Each number is 200 + 30 x the weight over its row's rms, rounded and kept within 0 to 999. Layers, rows and columns count from 0. The size before them is the row's rms in percent of the matrix's.

# layer 4 attention output (transposed), 448x448, rms 0.0128, rows 32-37,96-101,160-165,223-229,287-293,351-357,415-420, columns 320-383
094,230,179,184,234,252,186,222,195,177,226,190,224,135,204,215,257,155,211,241,256,252,222,154,201,220,148,182,174,219,237,166,233,238,202,192,223,181,177,138,268,173,183,222,195,167,246,221,190,182,238,182,264,146,174,173,198,190,209,181,172,177,172,193,204
093,182,190,175,165,161,221,180,196,196,177,153,167,152,217,205,175,186,210,193,171,190,250,213,195,194,172,210,217,198,168,224,194,243,190,194,195,221,225,153,206,208,193,199,171,170,198,180,189,184,205,200,181,222,195,208,205,202,185,219,191,220,203,222,202
097,210,212,189,199,156,189,228,209,180,214,229,202,191,170,194,230,202,185,142,130,236,224,188,155,171,247,170,166,236,192,185,237,238,245,200,255,269,192,237,157,211,197,182,191,220,189,230,190,227,215,200,252,222,191,218,196,213,153,207,214,206,149,207,145
092,188,247,237,195,229,199,206,224,215,185,176,182,225,191,194,241,231,214,228,160,171,236,192,183,193,186,190,224,205,158,209,160,158,232,170,191,232,208,225,101,241,220,185,214,249,212,234,213,210,239,187,190,212,146,211,214,194,194,244,250,260,190,216,217
099,218,130,189,203,226,183,190,167,187,235,155,232,150,238,204,256,193,158,214,204,240,217,233,203,184,219,223,191,168,243,203,202,213,160,237,250,216,228,249,243,158,210,247,203,180,167,205,255,236,126,169,148,202,222,142,177,218,169,179,217,158,201,218,228
101,214,193,177,211,149,192,194,209,189,171,185,232,252,168,168,176,289,158,186,175,195,185,169,190,130,184,193,151,191,180,169,238,199,182,237,164,165,160,239,147,227,236,197,224,147,240,195,205,187,215,219,203,240,271,211,174,168,247,162,198,214,167,214,211
100,159,207,178,195,164,194,200,195,226,173,241,221,202,223,178,185,199,187,196,217,151,165,192,201,177,183,229,241,213,227,166,188,224,133,183,180,190,205,206,185,181,241,201,178,225,185,193,194,200,194,235,185,213,219,239,189,194,169,189,212,206,197,135,211
097,219,222,181,197,197,183,229,214,193,170,203,140,208,203,216,246,166,196,175,234,290,211,188,189,217,224,195,232,211,191,137,264,165,178,229,241,226,147,194,222,189,200,248,190,227,244,202,216,218,228,190,206,192,171,193,235,214,212,185,215,168,185,180,194
104,208,172,221,163,183,212,135,230,218,171,226,179,216,198,193,148,209,242,253,193,179,262,205,223,183,193,226,219,205,174,182,220,199,217,224,265,150,129,200,251,264,169,190,172,226,215,218,168,227,215,135,152,202,195,218,186,255,190,218,140,172,239,280,180
091,207,260,189,242,178,187,145,201,192,167,135,203,199,195,186,187,155,225,196,225,175,146,163,142,226,210,286,184,205,229,211,226,237,167,211,238,201,198,225,179,189,252,195,220,158,191,241,170,239,197,146,213,197,212,150,168,241,231,204,225,208,203,162,191
097,150,156,246,228,148,182,214,238,229,184,231,175,199,215,161,199,182,192,225,216,118,180,195,168,174,185,290,226,226,213,206,197,178,178,201,132,180,251,189,221,176,212,200,251,209,214,245,257,163,240,178,203,228,171,231,203,208,255,247,171,162,190,151,201
093,179,168,179,204,166,158,183,226,176,221,207,167,175,236,270,196,180,200,168,172,159,211,263,260,194,186,185,221,178,231,240,144,189,223,153,178,198,192,185,160,232,212,177,183,191,213,222,247,238,230,160,227,215,165,240,218,212,171,191,179,145,249,193,246
096,124,233,227,229,270,221,213,176,192,162,239,197,173,226,173,241,202,205,139,225,158,184,188,164,188,206,222,199,177,163,254,258,256,239,157,245,174,225,222,216,197,177,232,216,184,205,212,190,206,172,194,208,203,211,185,173,187,191,193,162,184,201,219,194
095,218,241,198,215,243,168,170,185,221,223,276,217,179,202,177,199,211,204,184,178,243,185,198,187,268,128,195,203,176,244,219,210,236,210,221,240,148,221,180,223,213,193,231,226,151,182,234,207,230,232,129,233,234,200,204,229,174,225,172,209,241,236,201,225
095,186,203,208,231,147,252,166,191,176,198,227,274,146,188,162,185,154,190,173,218,174,155,149,217,215,245,212,211,203,217,248,185,202,161,173,204,191,176,248,151,159,187,186,215,228,190,203,160,240,237,156,250,241,194,161,172,164,107,206,211,175,195,179,219
099,204,217,195,197,224,227,217,182,194,195,203,125,145,194,199,193,184,246,166,195,168,192,172,204,233,192,187,231,180,233,302,190,197,237,152,178,230,211,227,246,215,176,180,119,221,224,207,170,216,234,210,151,171,218,190,193,203,165,200,190,203,205,195,201
099,205,210,223,231,238,220,232,221,215,141,183,225,215,182,208,193,194,213,190,216,192,155,212,179,141,193,193,164,151,212,161,189,212,207,191,186,190,207,185,225,203,170,194,190,268,196,135,172,142,193,178,231,222,198,242,242,240,211,207,162,270,189,174,184
091,247,143,192,223,249,149,191,224,214,199,200,196,226,202,182,266,249,180,174,202,206,192,141,221,239,196,211,212,179,201,210,223,220,183,260,258,228,155,197,243,243,212,194,231,151,143,184,185,211,251,206,172,218,233,195,241,190,181,196,259,154,199,166,202
113,230,205,194,131,168,230,195,255,224,218,221,172,192,181,144,174,213,209,263,214,229,230,214,208,212,148,251,163,230,202,210,208,228,196,156,208,306,196,131,197,213,174,151,175,154,174,223,167,172,217,131,164,191,131,224,232,152,179,233,205,191,198,191,212
107,173,166,183,249,219,193,250,196,179,218,217,203,193,202,232,194,187,184,220,232,216,273,220,220,245,211,220,199,225,191,166,232,196,174,245,232,172,196,185,184,198,299,180,208,211,203,99,221,195,182,172,200,204,205,164,187,170,203,194,179,208,231,165,191
103,202,188,204,206,234,185,191,158,169,199,153,194,166,229,179,145,224,204,147,248,214,217,146,188,195,255,180,211,181,239,187,178,217,268,218,167,229,208,196,216,197,226,203,186,160,213,185,181,161,216,226,228,197,166,173,175,199,183,168,190,202,137,201,198
103,211,144,208,164,249,205,196,243,205,231,157,207,185,211,189,246,156,235,182,189,229,258,192,265,171,227,218,248,202,176,256,220,243,212,216,199,188,171,204,173,199,213,161,184,197,150,192,248,204,170,181,167,243,196,192,163,200,191,182,245,223,143,172,250
092,189,138,200,234,181,201,173,227,225,174,189,129,210,220,207,227,207,191,178,148,210,205,219,205,205,212,211,233,172,245,242,164,203,208,223,164,193,204,224,150,166,226,185,170,173,162,160,281,157,243,216,208,237,206,199,234,169,220,241,158,209,155,230,201
103,181,190,196,171,196,188,205,165,210,278,205,281,196,174,195,198,204,212,201,232,238,231,207,194,229,218,171,218,221,206,207,157,177,208,183,218,164,138,137,181,187,235,214,172,143,186,242,188,206,242,236,189,209,196,199,179,137,196,162,234,211,246,179,169
098,210,272,222,266,164,257,187,191,161,169,239,193,253,162,146,203,199,247,201,196,226,224,213,182,168,171,220,211,200,174,158,158,190,234,184,206,205,211,220,230,251,197,190,131,202,244,213,233,157,179,204,136,168,204,164,153,169,185,256,209,187,205,180,171
099,191,227,160,150,129,191,190,201,183,247,172,202,204,137,176,191,185,200,209,202,224,185,184,211,235,253,184,243,151,186,165,213,169,212,182,157,159,211,159,254,191,194,154,170,207,168,237,196,183,226,188,192,181,214,179,198,158,184,240,185,199,185,181,239
107,212,204,217,151,240,199,192,198,254,220,237,179,187,262,192,234,236,260,131,181,267,200,184,204,203,215,170,199,201,189,229,144,204,198,226,298,208,255,211,159,232,176,163,193,198,161,222,153,191,206,203,273,217,204,208,214,147,235,231,285,236,214,152,193
104,248,186,197,149,162,193,232,206,139,242,259,189,212,211,235,198,208,189,218,215,195,171,185,186,225,186,179,202,209,186,241,193,153,214,221,158,167,187,169,206,213,203,249,170,178,179,236,187,254,217,246,190,231,206,215,163,200,281,236,212,187,105,185,215
102,190,191,188,264,229,193,200,142,215,221,200,223,167,163,124,182,264,218,261,227,201,215,236,227,205,195,208,233,234,211,177,221,186,194,220,191,176,173,173,217,215,202,178,166,168,239,223,227,199,218,230,162,178,229,197,260,153,242,213,227,259,158,228,179
102,201,199,207,192,242,170,210,234,199,176,216,170,245,169,220,195,243,187,192,211,149,182,200,222,204,163,227,215,216,212,193,172,205,172,174,188,222,271,161,216,231,207,259,177,228,215,178,214,276,190,158,202,197,116,202,205,212,217,226,173,212,158,226,181
098,239,222,130,185,214,196,186,181,217,231,207,211,216,172,152,198,216,223,163,202,239,198,207,139,249,228,206,188,223,197,141,243,217,178,213,132,206,204,243,174,142,156,142,202,172,268,226,176,239,234,229,216,182,196,159,261,176,172,215,198,220,160,172,230
101,206,170,199,186,267,286,225,182,229,180,225,163,237,170,160,175,160,214,227,191,214,243,218,229,220,189,239,229,152,192,223,238,164,177,146,154,193,154,188,206,221,213,212,203,213,220,188,178,217,205,227,213,180,177,207,160,176,160,145,164,191,210,242,157
101,215,201,182,208,203,203,217,223,201,214,199,262,136,170,247,199,214,214,216,205,230,150,191,224,239,266,236,211,243,231,185,205,140,207,191,134,208,205,217,202,202,265,250,223,150,138,200,179,240,199,226,213,194,234,191,229,180,199,195,181,172,177,193,201
106,221,193,181,217,215,163,188,179,228,228,222,205,134,239,212,182,193,189,204,199,188,215,197,169,228,188,235,204,180,154,261,221,223,138,171,233,177,199,209,281,228,205,195,161,162,224,207,233,182,225,264,217,200,175,169,228,169,210,244,170,169,191,177,253
101,244,232,176,200,207,267,200,217,198,236,197,208,143,189,254,202,219,153,214,236,211,179,203,155,207,257,276,111,248,179,329,152,179,221,147,202,232,189,189,215,212,187,209,119,146,223,230,275,205,224,168,217,208,220,186,180,142,201,172,134,230,209,231,181
108,136,195,205,170,181,151,166,157,252,197,185,242,164,238,179,257,178,189,261,235,215,241,269,204,161,212,200,199,249,230,216,206,208,203,239,187,200,174,210,219,231,182,216,158,201,224,232,247,207,164,192,200,226,188,219,237,209,145,193,165,221,166,252,217
109,188,217,213,198,250,220,254,194,196,210,214,131,271,171,218,239,196,230,209,205,216,161,167,229,177,190,210,219,221,212,281,194,244,160,227,185,165,169,216,214,225,203,190,214,170,263,209,250,246,201,186,197,160,219,179,185,199,241,193,237,243,193,262,204
101,228,164,238,150,219,227,228,196,192,212,193,211,175,235,234,250,250,187,204,207,218,216,170,191,202,232,207,200,229,242,160,235,257,235,209,196,183,217,227,258,194,173,216,208,160,238,219,212,168,212,209,230,235,211,194,161,205,186,175,210,221,187,202,224
101,177,219,210,201,233,181,188,157,233,193,215,221,198,241,213,229,195,181,224,193,212,113,165,199,216,206,198,213,241,222,237,178,218,247,183,172,164,227,187,217,208,172,186,193,203,211,166,255,219,165,202,230,247,208,196,208,181,161,167,167,252,257,253,285
100,227,229,182,200,210,212,142,161,186,241,156,150,197,208,197,183,187,246,162,225,119,209,258,190,203,222,187,149,187,122,241,205,211,245,205,241,257,199,263,187,189,181,227,178,217,241,188,201,227,188,182,188,179,220,215,190,223,195,214,171,189,201,189,182
105,205,223,213,174,169,191,133,204,182,205,132,230,257,147,204,159,208,188,280,187,226,182,186,199,202,260,162,201,219,192,204,217,167,240,188,146,227,215,142,196,195,179,262,190,222,210,231,196,208,163,184,175,221,178,149,217,223,160,172,225,241,186,193,166
099,137,167,219,181,173,208,187,168,235,173,188,194,239,215,161,204,175,238,174,187,180,203,260,200,236,164,154,188,169,229,201,211,210,189,199,198,199,213,272,206,233,169,215,238,247,147,226,199,141,106,194,212,139,199,238,184,218,213,215,237,153,262,171,218
112,220,199,254,187,226,183,204,195,206,214,162,166,209,258,228,187,166,130,176,188,190,178,148,200,224,168,181,176,156,215,188,184,154,186,205,175,207,205,178,248,223,208,213,253,165,189,140,213,149,209,233,193,137,179,257,198,172,275,202,194,163,249,144,263
105,190,190,175,199,189,191,261,188,208,208,241,305,158,162,195,203,267,141,232,240,206,225,214,202,216,212,161,200,218,168,144,197,217,240,220,187,173,161,218,223,168,177,198,197,209,149,274,184,182,205,262,203,162,228,238,198,210,195,168,193,188,187,178,198
093,200,209,182,242,216,190,225,203,174,168,227,124,229,229,250,147,221,183,186,153,118,173,181,233,289,187,196,229,232,163,215,155,221,143,225,203,245,186,210,145,207,236,169,202,239,181,169,231,160,165,199,178,186,190,214,204,222,200,215,197,197,195,222,167
# layer 4 attention value, 64x448, rms 0.0174, rows 32-37, columns 320-383
097,164,214,171,243,231,164,254,194,251,237,223,204,177,189,200,166,154,175,216,192,222,230,177,176,227,165,212,218,125,144,192,243,227,198,192,220,169,182,198,187,169,178,238,192,183,236,205,196,165,222,265,236,201,230,173,209,206,172,250,162,165,210,148,208
103,227,184,164,225,203,161,226,261,175,167,220,183,149,217,201,236,176,212,228,244,203,202,189,192,181,185,199,167,251,171,227,206,218,155,140,169,211,127,194,220,211,234,230,180,187,252,236,260,189,245,214,219,237,233,118,192,175,220,198,221,221,153,208,161
099,205,174,205,221,191,175,158,225,248,243,227,253,188,231,164,198,216,237,186,245,221,187,259,172,204,213,201,167,206,190,199,206,217,174,215,248,224,200,212,213,197,197,175,197,197,220,250,190,214,151,203,217,249,241,177,214,224,155,177,193,227,166,272,203
105,215,246,197,178,231,153,204,193,216,205,173,168,247,192,240,180,184,246,179,209,174,182,166,206,153,190,233,243,234,194,211,188,182,201,170,196,154,213,200,244,178,171,224,169,197,229,157,186,269,178,132,226,211,161,232,241,239,256,207,238,270,221,210,160
105,214,219,216,156,205,209,164,241,191,213,169,191,109,216,224,216,232,204,205,226,280,216,185,198,176,226,231,162,180,233,169,221,230,218,248,217,189,240,190,227,127,179,199,224,152,233,198,196,256,195,183,181,201,227,217,178,163,189,225,178,226,207,231,263
097,238,182,177,222,207,223,214,141,182,257,249,211,236,211,208,245,233,204,195,183,226,155,145,225,193,130,210,161,197,161,186,179,216,202,174,170,181,217,201,199,199,197,207,167,151,212,224,225,213,178,187,193,196,174,184,175,169,189,145,169,245,160,231,191